python train.py --intermediate_size=2560 --vocab_size=32000 --hidden_act="gelu"
Each number is 500 + 40 x the weight over its row's rms, rounded and kept within 0 to 999. Layers, rows and columns count from 0. Numbers have three digits each. The size before them is the row's rms in percent of the matrix's.

# layer 2 MLP down (transposed), 2560x640, rms 0.0581, rows 554-640, columns 240-319
106:468481552559451536492373444485527522429455456491554464563534484549424586462491530465476535481478528589578480454464504475504497494528510437491519450536496525439495476524486501493529480631509436518464577537493480472539435547540472515513504478
096:504525542468526560521498472481559447518535423422579468432437531520544546509513504535520438520536545508569461472501565495512531504524508498528485538497558470496456441493524407538455515563547520503505470535426456490567398515462495531458493535
099:498437518544455549469469492502439513448609446515458429501490522532468476491519530496611546500487530561580499449444525539488512510504501514479472512518496522439526440382532479475522509578495528459515458520485496455487480529527396476499579538
097:439485507500518446458502516502497478558488460511433522473460551538554514506498463446515503513496427514492519465449503507434454521473460525471476539485425464489531436558428494580519518482524505508444559547540508446483468406484489368480427471
100:467439504498496506511508615550539522546498535536524419527478529478548537557481456577524442549520495455515510452481545549583507512496560516492499409425578523511450492464569529450545514423522434513487397501451482544472493561591477513538582494
097:520484481453519434472516530516497502493481501470461434552464519499530527532483547555452530467456513491538490513490435471536561520469483460490436463440506510401482516470570528545491511469529484552566594451550512465594466546495520437511486481
108:562538474439401545482489485466540487488487531505548477565466460499446489505520466496471434520495529461469526565525473450458468528486418551494520523516507468487521426454498517521509428443432464549567521522498418551441555504550508552515455530
099:499526501456441493483516442529487489548451487487433457533490440494492482537475460526514444544490456464528552527523552545478512495628449556506465545520510515448485518512471465549580441557503572552578558564447543462450534548487437476507573551
095:513509577524478439470468465507389449535527494513552513521466484546572454483480533526540648491555521548491583443538551578523472491542536517486498531491469542447512485497531468496500495525428530478484461523531467539493462554444486489556519487
095:453456491471540547524538443504544508474538448505424582490479544571442472533392423564536510530480537496489455522514535460484522521436526495520440485570533532492494505551547507497479505472488514500505561513509520464413505457497536478574523553
098:513422534545492472495460516566519504524504491493503450503460537434421431457586468519510592410500470477502490531463585408501562558517539553453494463465498490503577534531506431494483485421558528609553555495523513588576527482474429472419509530
099:487549497498531463570507471504430439496512485457508493480425535557485514440470526524476491474452525480454477491527475422475564508533573555491464528465519483494479521542473488504527517497512458456508490462592463529478512563498486517484444480
098:591453496439524456438568523532436496492466490484470412533562569484473467499500473482516453477466463478528526538548539542500540536470496445498447480404476444556507450487529519554544469430496454511498506542494537531514543436492583541459440495
097:445475479464485519439576500503481458582496588470485500556534551364488485518513513539478493551488458443577429551445489503558516451570509503584582458490490484459519472507538547511468517537504498429504545456525452481492473486494467530555511539
096:480475486505479486386508543522462547534492550495513502501504472510473447413520524467443494522528444480488468530466469532506557493418510516506505538547479549578516477551498508460509505543559471398530510455519487454523483448470470549494557465
097:522507497513449458514487530547489461495538506535512488535479467465569514500524442489459532467544485513435526455531541461401532533519467486517565557518522512492516501440454525451481502496528437482476516499494506470540552554515454517451500503
099:544543431551515512562478475480462436437510513433564450527500538480521556513512495506479507450494544499531544575493520512452525498572490534496458445550476514550485510564469530528501455470568498540488483517511455503484544455483475539494508480
100:552506453468548473539445535447461521507543445450500480511518560463512526499455438530456408498509445481400529532537513472509528461435501456522462519510528537516452507505489491579489550464514446511501524485495428537512477493449473557540463580
101:485529556485547533538446570456517520402524522508468545547573506495544507552551505440486491505512457497521423498563465496532459554488459508532494431525460467481514439469412527506465544519575456485426481509523440529488444421530490497429521514
104:503497466471452511486490531492475419440564507505518513562515547502532466526506494491513471498569487574551511476530549502494548441541510557443468555472541514493474511517497468480493500416472496440471499516503498489541490592526479429506551522
103:512560447511540507506551498494496509503445478486524577515478440456495526501575497470539439503483521380503513526469465477572520549507487571440484489527557530499422458515504506513491474428465557533454543492449492482463514490466475533470463530
096:462489443425524470484476464506493514486533468499445411534510515471507511508469517487416502575431482467496477487490519537533516513527527484505531505529475502489550503514468454524539549489540552552579474503487504517485483526562465525498551549
093:538582482506543505545582504489474469499495552492530457541521510483523503483529473537538484490501504459531512538559537506495475475542554486480480491487432480546582583512521548521512555506468587539509549540491474498498521453461499523531507500
108:474528509539469497498508487515563560525457494450547455502529509517499524525482504532482553457482478546503521554499419506523465530530560528512536495476513470589535530471507464500516529489483501578442473456469513520499486549478525595574520475
096:502498501470415564499433503568472523488495512511511499503491504554472433558488489410554495495548509493553503464505555559497503434551537487494502429477513466465543470459523470458538483525512508522522476545486614485491543528481585512517428564
098:508491540535446484545522557500486496544443504542418481469409484464492486456517487522439497473578541485502478530418625456506483390533523444490505539564544491511531564494581494449548450463481546449436496518532503497398464454535462481525446510
105:575558482508538518488540514450461545489497518504520498592509562481544526557505481486502460527561498452482528558453509567517495561497513578532475535530513510501520446486486518490510482390504466565494509492437530507541517433460521530423491476
105:481512567501451553444516504471536487529457538536501481440526507496518546452445514498490480491533495518511509519512513517476498461477453539468563468488593541542470543484432513468490487474551496523493487549468509545449436490483476569444484539
101:534481487476588487503492476503465533458473510491551522568437520491456611449507493468494471499531508517514504534501464557507470549519502509497531502558524510522515536480483458471489555533524506514438455457412535566487493549532557498530568502
096:482470475514510549468480480471557578485483483524485550418466457508486464499537516559564495563521453479476460497529431541534531493475505472524501488426506487552547478590549474460529533493483520542489514552480493501376501552474557500497500464
093:498546476525480501453533478499470505538476435449493492486534504576447549551431487473587451486503487513500504505441535455406607475497510530513512528473508406466470559516418548453502553589481515527488452500499521570493559520553466530547503569
100:502519446456479468472489552550557532445502477497450489442492479565505486535472516476492488472402469532443458490397536473512584513533532537528448523506527495490497557507494526511502531444484478496452493489525473533512427463501517463498524488
092:456518505483545540502484483521440476525488483514504504478527500471395553520482497494510476529469457432517497568396505475468481459505484498510460440525467558488513471513530429515531506480555461472535525480419510554562542460527485513477548479
100:459544489539538525529516483509489534574494464505498461447489486445473565473535522474477526501507531476560504499500503502516482508466465526453544450518508494510524553542561526453481438427474558516420545511511475531532550478465477426451472396
095:447576480490478494446530533525539569491535508463542507518526431617531547501500532496547462569401509492477466534492436499504497485491517454498511449559526506526470537482475519470529474648497542475463477551452570451524469532481433430478517550
100:547499476549536489479466512528469501506525527465521547567420539451478489392520499493463447516497483495541504539598459468551492552556492563489441580498540491497517501538550520470452453402442524430497487492503481456442571523458576558452507491
108:519539516521510536481530450519488501523475497510548538478473453525544538476516501536530557521502480490536454552500441523525451481530574444508538484492545539509504614543468552497532415479475490527585454497553465541549530515492566487536455501
097:446538473517480492411474504544470497539476534503438454517479579426459495506478513551457437508483507480566544504469514495512393492495493475573515440479460471471482542542573523438551509531581450532542428496432557479417510522475542527532529504
097:601408507465500483503485572508446550464489501491507503501486494491411471498478466410517619438513486466512542398483463497457543513494503515474446497508483492428497543498559473442483568525504557523462471492469531491539447524533495473504488566
091:446497520429492516596499480484577459466460539515458531482488454484485410446487507501522491485540449531551548536468465497573431509497515483461452512501481518545456411563509494482496533492568475465594482507525531470541539478522537547597533442
101:533481461505540512450531519537519532582539519500561511446493475520462507514637565492492471521474474532541479524542517523518542551528489507482537522476544469461494477513494459554486525498447525501490504500568449590492566446473555467518486438
110:443484501526479481505520527488525477489476529536481518467469525563453507511465497505549451480508519543488505493524509496484558427511458523516526476534519554398513526440430518472415404522429478486521484485455476507484433522484520447505486434
099:536512433561483540533540422491481496508436487504485507537511483534511553469476448564494475415535538511487535483502492547483546537480468484460463463513439498495594517572509480504470459531476470524450546542457477549456475570578501516592534545
099:532492473484510528452454511467524475526514481526524527515522475460523478491509552423469531469516455484550489517506546497462501445482436500489471502547465530615508492488491490449493542532543508541526475510479454485509584540394388500481518512
097:574541471542568458469444505469548473457500515419539497496461435523464490483515448463526434478471457477453475495457522492506478467532453469520485474459503496552525435471548521555499468534527516515526546475463501567465444491552465549491493517
094:479432510582444522499477480419559539500555553507463452555505509590547505484535469538512529490432475521543432509569508493545618476408517512546418495441554481545512466493424509498464462435506503532510484468490484494546543517494529496449528504
093:482491529498486488518473398537494601511518523487484529421531459500488510477507528548514380451608503493545508554459530495544509477484513511565453487506546544493489458532482433520507492458465464541455529420518459472521560434501539461468524443
101:414470465506568468529497454478587495525503440541538491496480473473438441522553482430545430460509523521537572525510568504380485413503466539487476496490533500470559510506484499521565416410447504509429380497553421483503474498529457520431503542
091:519527487508545529470442515453495494476513539510474497501425515523479494493488505533498533540502474449485522442496487517439539441507460544495505468465441477500564490492458493529529515440577540494453422507437493414503495468474546546542509502
107:439467480461493463450455534552607474440427504523524536522525489500413514510504469604531430461464454517574458479520519482581474458489506421513450452481444470402522536505533419483499503504381465544439513448579483472409545538491571497499517446
099:494484462478554519451532513500503460515429459510447536518519525493531481465510487520506494484556477439540542450536516425500457482535558554527523522514490459448479457456547489410553507479514524497486459431482536455519538494519425514537479504
106:506447564523530493439499538606485491503552451520514479526467519545473517566479514454535508549507458552495475482515500489523485454526552516492478443428485467522491504536515538443485470515556560521438458466480471522519468473488481501525516509
104:494486492527493568527540575555472506495536477491509530507539577580492509442398486515515473437482459544520532502525469468467472487546498509432529527511478494468456539528445507507483490516544588503533497494526513454488527443485539533543544524
108:456531500585523553517490434519526536390456448493466472514536496538538446508441485492433511486485560526492427617505440506472520521561471499482479469496565477574517467414497527491463447502440455491453492510592578503495544502436522496531481446
099:486483436529530505491488422465524492493473515423509493470470499468435519430484558486505483456562563488476485488493527406479520374606465483453551520491482466544510407561487469493506497546500541505475472499483515499560450571467436451486453397
104:575460487545494476481438455535524461544525563488531508465469495467559512463520459420506460465592504585450471494504521526480562464485512457505554530544512534478522503482536502387508489526483454486479485481494494481532439512502507475467498469
105:504466521518508566485509468546489438498504569543448525562436486516494437480480532540548465494512493412404535476534557475384500512416495517488523521513483468482503532535540556539508478522451480549503433527535527537519477502548479482519431501
109:449486535472452551488516465525487518483537502518544506557477419527535538558569540422511606524441441482552484548514528539536468491468483482520462576498480549496530432470537445557558519455522538473520508548503442425473460490436538460477526553
095:462563429514379507518468477568528514423566536476495475451478460509434456512489551473452544482502491487518507553482489446512518507459446576509566508533500535500482499510513509472529507514409492421460532495446535463550558477547443564491509439
096:524510576545537471630620539518494525473466477467558461462508568525490470544499500441473529522520522520527499580487496478402470475505505481524508575510508491518489436524459505518470516527568431498500415486482573539532555462428489563469529519
098:519480437481501526496512477429463431474483457508523425451477476469544522431522473492510496506496556590535518521566527449483477508536472535474433507478514538476505500493471518528498461510479498504463468446572560482513477583582508465486532455
084:517537473504549540502524535508471545527457466506508499531615519571476492466485528532454494553471477525505432464550422536510482508490483411507487432522518467535548516519474474525535527506471484508540472518527518493526491441504542480489505486
088:486443560422470575572498544491526558532536544514468421451518548563442457492502510463454450467482480567478569463522585489469546457469448512535562567480469431484434483533528478515520450536499486469426501434534549432536536510481505518568454483
107:510508588441448544424479520534515504510447537432473544490591514541527542449520480455503454551456513555533472505507474494445493431493447538464509481522489504491487584497554483480550510517461576558521431463499503494465500421502521506478579429
106:462498479440485507536477486537483512510537563497490475581484527547546487462518469499530486527502488556527478427482446505489452445531518470477524531474436528443498458457506462480569510495520476465559523559521580500447539450470459413533575486
090:512496514550492522540586508505465489506537542486476496493534531433517459461511506546483507525512459537500536480541498441459519491474518518558496545559498506459478499601466495588533506533487478489554532468559536519534494461522446538469534457
098:481503515536455518522529435476496421494493514522463524538487418500435485471475502462442467556508496492453482439456429486453520505526584517628583478513479515519411535503509523439493527490534522442460486513414536497477511481538505495440532470
106:503470456559537518522497449550517518537611552560538460477520551469543559524514524511460474512475519474516505532494539462428468499488492442418535505527534525543485523607463606475562443442493452480429566505465537445562466533431525493453503495
101:525530543516537529504486524492479510529516512563523506595580579538499517448550476537543514535454548427511508457561495549476418453515507567504518484506499489560500529550514475499504510552543525434518467535482548582457507515487534491539515542
098:499517434455430497536519500543476524486503479475557444418498519517537490531483497510538548478474543473468394517436491513528503517463502509494494446552421443540548485510459496498548501560540474478534519468501586480481451450465558546515507470
093:452469491536523518510404488463481499509540515408570490515504543446544518405598519490481475508541526548479501502487474520550406515529419582485559499544488446563586457549551487455459485540400489472459549527496495463439521533517528487526499489
092:537529498504583475502540580490453546568408548494490503579481460536524529456577519506504425455506513532524521548464482596528479473551473445544530508498549549520554491476532458498504452427517532486451508491539511487472606465524470583544532545
099:487424469514502466474522507560504520475517452432516481496477436553473430496442461510584555507507440454484418485521519504558486454432474519521540535505470495546576479511452496433454509517514501543495538471438486501537518483516499482477459393
096:483539506538487546439371503469503502471395514529467470511526453484504485572544459473449509527490467450568501563487501519502506498480486492499548515469476493515577504549431458548521459534450538518556468490493479473524434507528499620520511471
090:558502511478448551590414483469534495448541461486537548558490538582454528463521465455483539420531456525514424484482492554585481543490527460552509548495491512610561419470463490494558530539477494517494502477483564523469541509468473567447509435
097:517527496464539515468523487467528444511497518523492475562461497461520493482442519526450498507492460465468475437479567495467521467528537478490478462547413436529491402501496495499542501585480540587530448517524540532496492416572521483548514500
104:509437535511475555531475473440487522502470535548509485503514502490482504452466470476483493547345403420487511461518458514538515493549506437411440386493517456518492513459538502375475492488520512529523491479509500534461525507530554497467444552
109:489542551430494561527460532436525570511453461442569494559485481475517432564528529461526503546522511544520541492424482562541540541484439493480505496539497557451500551493446489534505575489443502551487511551551545543543380536540521539497399507
105:500503464539513520480453523518443540485464500484578502550498566449547499459494531511492489474503429464419522524507524496504459523551462413446527460488576517467514493474526468479484512514538467493466411457478509510433464448565507528561499517
102:552512524497539495446466476504498579525498407561505547544550449426492493522480554453490520463450499485509504503466469494492461495506459501494455407434508540556464589412468443505492500514426482491563497502490543425459482499539475508565487469
096:551547530501523480466450530505490539570494510487565567500529511497499565509456491489568478458486513482540504447472464457520460442429516445530423428479560565520454530520513523455515479562522514609469492435466502492542468549541461534445533556
109:487537497492475492457471549399502466522513393427411541490552519486510463503462458560483531553503475515485527452507505510419566449510521530462544519510476476528526490473457536492547486498504482468433536533489520539496490560453408497510542545
092:446481590541543511518525467510561473459431500498464559489459509505485573518472556523508522465455550439448502508494446487467497477470543511500523533507438547481515488493479508510505457475529448430540382433504523445516463469481580547493479542
095:564511482484490511443492515486536417519441443437548470505549494485533556495514578476458579457407470448453536494502468514518443453523486526536464551467529482498514501505489541505509543505529508511544538520415504532500555494485482447513507554
095:514482484437544481478499476504482500523585418493518445424539453420468450507506422533501492469471464554465540532498517497499501517461492468451424505466530486493504540485507478501539522536492444530448505505506513498558529392456487492614535537
097:544492513576483572505387531399488528513470505475481549482496500586531422511488510530485535455479512586498412507538515474572481501451509481567495477486460517542533475443504540494433528504517535487445432430525519527473521490448523524558518521
106:535502494485479470503531518473503454449519471440488571497555501495526436506551457565503484466459441489519480477438454483516534511425524502517453446500525500551515565481510523504499528518536529423514487632481529513504470553441473494525527492
# layer 2 MLP up, 2560x640, rms 0.0612, rows 555-640, columns 240-319
092:562546510531480502521493517485530489477545531490533563458490536478518476453474552426504544537483510516496497556522545543451531427465603548533455510510514461490556563390530437494526511438478506564524433484487496445529507456480484521495532449
096:524425498532477510483446484510447442510597521492517515499521489572483531521540506531516524507510575530449469544517495553529547552533472487480464480496454478464437539519550509457498498572494500418473480538490504509463545545555458472516483486
094:538530584479512517511517505507461542463442438489505482562561471563527558504541497524526486513536453464530493498459480500475508468438471486484550535535439528514518497535520518516506507500527414489517548601495509489404503505476441485472447479
107:485437586494497521578479554472523450575454525490494503560502505519528515560490451489542505529551440523508564448472441432603498548471479506498545507484478503478498478513535525522479460507551452575556519458515483587550541543526459498532468451
110:433524484491492494540482559443524503563590528483485485509469499625470468547469529463439520488554491538505482557477434524485532483560550502561533515492497540503530530511478501490522502519544588514471503456504568487517516502497490585489535479
101:493541535464456510554536551511474432386538476505453530479500490517473530441478493499514539568527502487462452505445469525463462555503470630547572506536546465485562513497543593432522453510506544463465489537487486476426536456474494423463429515
095:492459477551517470476491491543622512502529538564526504531540542496537491587477538500493498543518437527457476515513519527390489562498548517546503517515512589517501483481512591453530551535516584544437516507571491530451474526597572497526482514
091:475525497559477542467522443543493469565494461497479450446488567486496526508489528477561520502473478464503528513530557443508483510528438484479539491551587464479499487501511491458624469472471488451540519498513463495458436555461482457512429419
099:512534452485513473499445476467540499492590498501506498486558536488492572455574483446450443451508589490529537496547448548383487462431598451496494454470475445546501493593485514558422509479478553529494483535504542558460435504628438503488501491
099:480514462496516454530454461539510569417546556533451402566466505508514545514482519482502548487506469453513457486522448501497496520504539476452459480469486480504472489462440508532517464494515474541506467475531509434400564517516544509500509524
090:509554500509497500500474464513485449553498477448482535455516503559510478470507510505427467529585457539462561507470522533401426521516548509445528518436521510485514535519463518485476517516614477537417480528488492543520447457444518432484489512
102:513454554509465512469530445418505486493507546472521464531536540473469473509545491535548506498504513501475480503519427478531452540408525581461505507471501446458528505430502577584525477548462593497481565406501524515403464466527544451567515451
100:495423519453546486560504425475528547482506450476502487447497501495498540532510487547443548522567556543455537469470603467482518543537561565517574507552594419446557511528476485486512487534459457561538494525537511461459520490432505499522471551
095:521474495513492478492534506520502466420512522530464516465519417583472464457569522457481511493572478516500484490477402516463478518558546625485460517542454441564487487552526545581527505484519544441497477495532447464532525468497551463421476482
085:495506571417422555529531469441536501467448462577448535496548438553488535486467447453497555554506451558491495514510422492462473559549465504523474474515508570469525569452378481486501429500531513522472432567442437502468487559539517507447495522
093:538490482467415530557508482537450463508497564530461476515464469442540533455490494526518418485466465460460539435438565473514487448547548487564494477442458540569530482534486559513431471464473519515525554475489506438500517467460501486497474508
101:467494450510434515485549474468444417472530484557448450447498545472498499465460494510549488484487560529552520519525586547467502500462482496496475511534593474464582509443474541583487526499409469509570512503451455517398437478464470502522498532
100:560469542496521522535471485551470528414473447359494470525492546474501527530503456457518542500600506456499617480512518467486468525467466469527557467438502418533488459473492445422552462495468515407521428560517482529469592511546526501498568484
093:493514464478488510412467533488521521515493483537585516446473515509513465475501547443503536473521486548449451480461459544462600528416415525513484509506462440510436533522471561554512546541514526478415529516482460549448455426469541506437538523
099:447492453603521487504526487464486453510518488470500533455558564409587488508494472540609509631475537460514495466553479445532578469512498561557454566470485435524438459515483494463495459510489483530483496532498501457461464481490543548493451601
084:509444499411425441491502504517510472520629548479516452433489518513491519502505540487485535575459512551499497480423477467463494550457484484505549460471485467499515476481540489515467484531488512495518479487488479528545519512492491527485537574
094:458466539461470539508438454554481437542546508488508465460554545511531503507490541453477517580473499500433495495548468504496542491432570441478486466531533577499525524479452537459469464507570447482508494492547506502466511551532470510474479429
100:446512514458526481507497462517476437497485467395486498499488445455518472508458526557421500444472430509451483508528487530532472522535515514488463507481445516481440520503514414477486557435496553511502472520432485479514486512510540512500482493
094:509490520472439563555506499557496590535519551491538527466484494515475500506468513493538437464529440458535487413473480512537506476520470492525469437587587532468558511450443595517537484516498572486436477586507564510517519552510521544550491413
098:503494511518537520476523504441501534554486555561500478594452534438606481539494533545475505522512489544505496386481393602465518563516556463471533426443430476485534462522455478502480538491527483508549526498502475481485461517552583510561559569
100:488504402519449483537512500522466487406433531478527497397420522514454460478535541482517433504512428489516496490460524496460554507504539497502517421552515515473488542492483540471496492515491460542495507482518523490440488475427494502581484525
099:537504554532505435505518458428531474485488458501528456501520469489490455543522499507531558501506529549545542499520470571513406446498468539483515552471515526553573533452472580507533436561498442461598489457576481466529476463428462472495466505
091:525517467472494500476474436516517489527517518531495493520501447474541453509523449491513410456502494568571524469515504577444531499471559540424488544516478491539531503457505494505499546485515489482545492519491512492533514431529453509503479536
102:485519494572542491482460502436457415448513512497441453500479549528496489501497495475474482528551477540522467510516508509491506489479531510501484514408473530480451509582489534441530554492475503514531448518444447540480522522493589460464455528
085:571472490486427532490510532535486566543523494566485537489486529494558558442523502435504470416482506504468475537477515473469495566482548575487536475472525449515465486458491600462471515502502527484506491441513441513443519515495405549561521514
089:517462517451506479522488514503508456512493514510594451508510521477436496545570427549447509525502464508413465469548557550474451526473463564536476529465486520458472495520496529498476561520557517488443471543480528483516493507529487496493494461
108:495518553502543502459499508464492487520482452558477520461523513557478484514518518442475515477489474495423450532482470529530510490495512508506507458557503440464466563546541457526496506443524539509483514550549484615446454502514450482497461490
094:508523486458503425510516440480425532472553466506485563496445503539506458465510558497440445512502457527463587500518525535524488477502529505507432537487518399517450461590492504547473469507492532424415510507516475499515499501567462538447496457
099:571485510477466523459483475556530502509512523493527557462550582453493447523433500516539507537548482511490500351483482502470468577503435500501507531512522507523528468494470475505527541500445493529480505558525442560506466472461550532568557482
103:476456473486493467568470485454522521476481561508406516559511477427532512559474575521546598496509545497522517549519543522465459484571460545466481549447457525543544516464519449484535463524506480535488458462484422536440478545483474458502496511
103:525490499521523540499468490452457538476428536524436527466546588438519494467536392502404507521541477500499509466569477482500461444521501491491474447479407508482499452481452540480553481486449495550509482533506452465498554525574600478455514485
089:525506468449498477473495501527479464487427513494471534617483471548467510412491468496540500518455462509492513504386528537467567489573471501496539628468526413506491540452508434516511484587542508505464466477566465505585516512563510499482477534
109:553465483518466498551559456496527488516494563502511451471485472442504526519407482546520475535511516459455488470485512496502469510454514453500547426522439493421504520469563496480498441537415480458515469377478508594423499501452480476509472510
090:475480470489455471513504487476539504482492468521508487543451446496602427518530494494507484563494506533508422504504496555522485476414494414519492589441514448486535521501492472528457504577551550512503564463580497440481539489452485478591549573
099:446536556483490456438549522516490547481498491542521469576483503534496436477497479464464532502475482476488473514482511427501434492449555496460476457457523560498530552486508501500563458458510487491472515484469476464416565481486470484475479520
120:575508453441498546553525515454480499496487519474523509510554544576475532550560492456499491429504531516507530458465456486427486499494479518488437468488529512524553483487478551475404467522492561460564489485444520594460526545478549446434506544
106:439428494524480455490541529466520530541518474543499488425513503516504450562481499499564523502549397485559534502539518586460437555568509446474459561482450492587467603418513525447525461551465488480401478542459508523523538464449508443472529509
096:465516504429471473529540539525542468476524473537487499474482550430499473535491478538525538522532435478431498489543560431498566456466472533428506425438540527461524523461513482496473470507511466520515486509519448449574527507436444534540413507
096:526466453505492496524512462435462500481475520469628530499543564498458517487509512533466511489589406524483481526525500501545491514535449565508507484484478506486507511531469452490556504531429432506534454476464478458472510544585539554376517488
092:464527471478510545463542470544464467459486485441552529428611496493424448564560574385504562439510491489491487534511480537508545468524530451527506526522539463436489523492522492555477644576499457555498437520519525456489512481451505553476551489
097:512506514530411497506482499554501511474464488411545447431457438524460478521492475469456518477539463531407470485464544485506538456511478567575445489475528463481462518528504466560510521568474461433431589472447519483480529477457500436498534506
092:534546515527422436488544440529537525460511486500539518492491470549512447537489480499557485582583401499522502559441518585462472508500554516544539473488507552450526492457553526516485551495478472482478461467463496465446554480500512481470452414
086:567508447539486481485564478506509499505474468478437488447453405462511459487498490506508514506483553432500489462496431546530536476438516480463469489419493501500509519608493480457540539493439559535447507468430466482445477514433525504496505431
096:480555514517410465467450516445494500452498506517553537558554489478441528457520474499599513550521539517495492498496476456548443417410488459538521415482487473510522515511461469515507550559466502471529401478468458500502450521532480563457558441
093:494422493531449538480502541494509385456560529513550516451502466519501468531499532484511513551476534517473506493440580534567547511558550540467535503582451485494569496494497493395495566531455574574434437483434577444445537514468498472513456459
106:501441537465468410500505516503563531547518469475560530463585547462409598457508486545478500480512503398483520492500443450481575517377469466471534568430525490468501467522450496476516544524451487507452464472504425486503438538560483500561584486
108:507586464506421452459499474507584507454569528544472445498523482507476571488470544540465486471515562435505565439508432532516457471526591496515453501522474455486422503459524450531455465474461472549453459535549474589505557522521508463465435502
112:497480456483475550532589464555466447570525522528477417524433469531554513535481541473473480569463498529535541477599499509520575433493415492490466419524486484528536501462496441494488517495506514493491538466505521453479467545534452545471517458
105:482509452482430547523544448572588544488470528545505463484507474551500590559483480467515481566526548548478362497443490556477545459523526486535468453559450412498501597516527497523547506452489464498457490462433484485434446514499481496499568551
095:518556523572534485462464451531466505561485478508475527475437469452592487504472511493562425466573502499451373495499558529532567553452533535507538468490507515485520509505505517469437521472500525502501518482495590504481434492457519494483447502
093:488478506580395569497499500578527531517528517506522504462456507503451515518470477474467492421501598457500509461506420476518528517473492452537539471450504529570474506525488530488465583446525483424520484555559533457460477559476530501491501488
100:520503439470545571505534481468554481558600488471476526521531511483455542549502501446510471504533517489477452428483551522556487451440480485526531516433512492504540477431441538521454479518507544459503497466479525557520432530479564490494421552
087:470491487526475560463534458530486477511465433456497473425557510517459537484497414485482561486435506455454539455549528465483494481480568461505528502491502504465514537479523582504498502498508435424463516442518515452516551537440478473491484472
082:570539496563477480504518490528509498423489485456515449514469519472537503542430493485522475495512449486515456524487499472460520543481486429528536527509553557522562498577506536522550466447543514474444499533509500508480556537491479461458507481
093:542487494452563578452495434488511554477518517499521574421577481503488480520469469463478408550443499515473463425507456530492510543518510510484506439555425525468484517498444515528511517472444489504484481581400571565504460531503517449509517513
159:439510413481457487436480521466500478512498498506454567466548519523553483497479478478497496511566467477500481547552505525536549524471560442515481506455532439473382509467566451490515513463467515561511530478530520531520530529506550539496396495
079:446545524484526528502483452508521501490519543496493479519573557489494382516530548442422507453470514534517498457489491499473558472505460467429519609530451504546482524504465564489574539504488560416439495460504541426493500468480580471403429482
103:489472477481530533529451517535471570555522519475510459503529522520471485489590556410550399560427423437477475461521551550453511413490561563441530540457535459436460537504511541523462554538468594450519485495516472537474508504459536478455510504
098:501457552448529521511530447466498493518536579559465547460495449502532492548469516494498533558433476490464475407470480534548499477510417451549544539494515499513526475469549525565508451459490474490537517479495518508515485501529510484487595532
085:569501448523498482548548454468468507482460535542501535491540540471475524487460529410551469637478516545470504527545481526546572474499478491549545484469484468508565476482468548506512452525510480491475513491566517453479434427439497559412483543
105:536489564531486539521516510438555517487528468534538518504470510466501504496561505580529554473430450478509458567506497430417496515490501465491518465517444599499557472442417467441518504508474483533510456532474512476498504534517440488418520473
088:465496447455482457522456459504428495543597540544504484457514487554495447466528602500496529465494478566535547482492558474499514531480460495424486470464484431528558558537545491498554512490454500478469552488489476466469421516476507465520523528
089:550470548469496491533525515465435437530493480522500497525589544534457479460448495540520494472471519418431483513533492491559507479509487513511550482464581491491514491460425476415429566553461532436596537503560496523446510555494480515466457457
092:427438478450464487488558547514483407505500490546418458459490485507472440550504517458448521563541509481483543470487439547530456573501503478553499475535467483507487517568438502507509474552511461592525480520471493495456476497437503496539529559
101:500536467542482462482568459527555534478503524507505574466540500437536538591516434500581469518546545554469513474549512492523514478466500557481538544489467454562493534481485443601564495506526501549566493551567524516541502465511512499511566489
089:488560543508481519427482479614504513470539495482430458526528498534486551457557504551514544524512483466458578454463504441496519553507488545545480558472504443537549500476480622462460490513496516443537541497410559537508543527519496478542538503
100:487488525479502564460495526572554518521516539501484542489518458504475509524471527393473501473531511514548500471548539551527473502420523479612599517474511551561582530509520536491478534507507500529540469481506454492496514547618530503451476453
087:464533490500588451475414453560485432471526541560492491503529478482549504539455506591553496498474483598505574485523418529487496436473557515530472583544482497552533533538517485495464564477481495450477465501479486459437481507502542555504489396
083:549485509402526457450496462486491529512429543481449465451512432465538486580515468471451527542590535507465532510462482482403536417570504578499508475538499513422495491450503552519477482446459454491568451535502456524485457526457529505531527519
100:557451489423449451479444498459474558559528538461487469518500538495527600476458397480484523513483450596434526456555493486465508525471529501476538485461507497494510436517551461499493576435508492488547494518479506554520463512451500492504520585
105:419432544486456533488612448514468443576511525557505544472415486508539534434522565558500466481528520518532488507542524531497501488525622578489481434455479524450525523455499504512443513519512468544412520526479505532458554559485523566460486527
097:502466508571477471470539481522447524514543481523469472448534551497517448547505544440527402519489491494494459407527527546486516515544500485505482536532474501562553559460540479496430515465479510546584495512434577448494499456417506510578462449
096:536565452532513528606439531483492572444403516510526517453485587491514484509493536436521524421554447594487462557547496471457514501567455476512518523450553547489519498492569506490507511530493474503541592494461443550497521441488538483470507464
112:524490459412456475520527537559483486455551469481509486513543506495547515460487549456554500493494423463456457464494519529561531619498512543524499549549551466449560441499547454510456487489476573519566539518494434525498497475502522488520487417
103:554489470506512447473515489561522446501589536526536517468521535482513526527498498504468455490492476495519524465526483510426479519467526510508433477491504530482509549492578530521546458499534467571472450489467444513541508495420503501542486549
093:472519535477449476540503491480490478474500514508530495564540523563417513475492549504462543489511562574468540464494578535480598503503520518490445604495528525449524505437532515513466475493580488495494501507544519505512505501498493441470481499
088:509500549473500556534474503522441469486542505459500536586495526517482527533509481537428554438490553494421535445491510469480514492460494525487487437489487560526471413438486508515542547530430479458477438474568489499481463497515529527624595539
093:488537496550515579599525472536426555524519561488480461443452563506551498536521432489523425460517464580447508460565476506562446500491525582518511471499570522466513495516512510463499463461479474480479507508562545516425519527446547559513517464
096:506486507445407506603559503490468500557509499553482510452517490472506446492495482455452469458472487497501537591525580474511422484494485529494516514499543545488466478471492518562446509475459514416447470474486484537468439537472541510463572513
098:523524501499507517486545490523541519468478506474478534481540389479553521502641474506523478523503457529536414541527542570470499467478569527545548485500522428506567539464484438528495543534546547452480507503444489473501502533481550429575513491
098:568536475613493438503541464508530551482479514548484503510529446504570468479518516495510509503519465570488462496546515503486497466530503408554482486478506424482509512534497395509549524450512495488530511544551474516556497453425502533474539471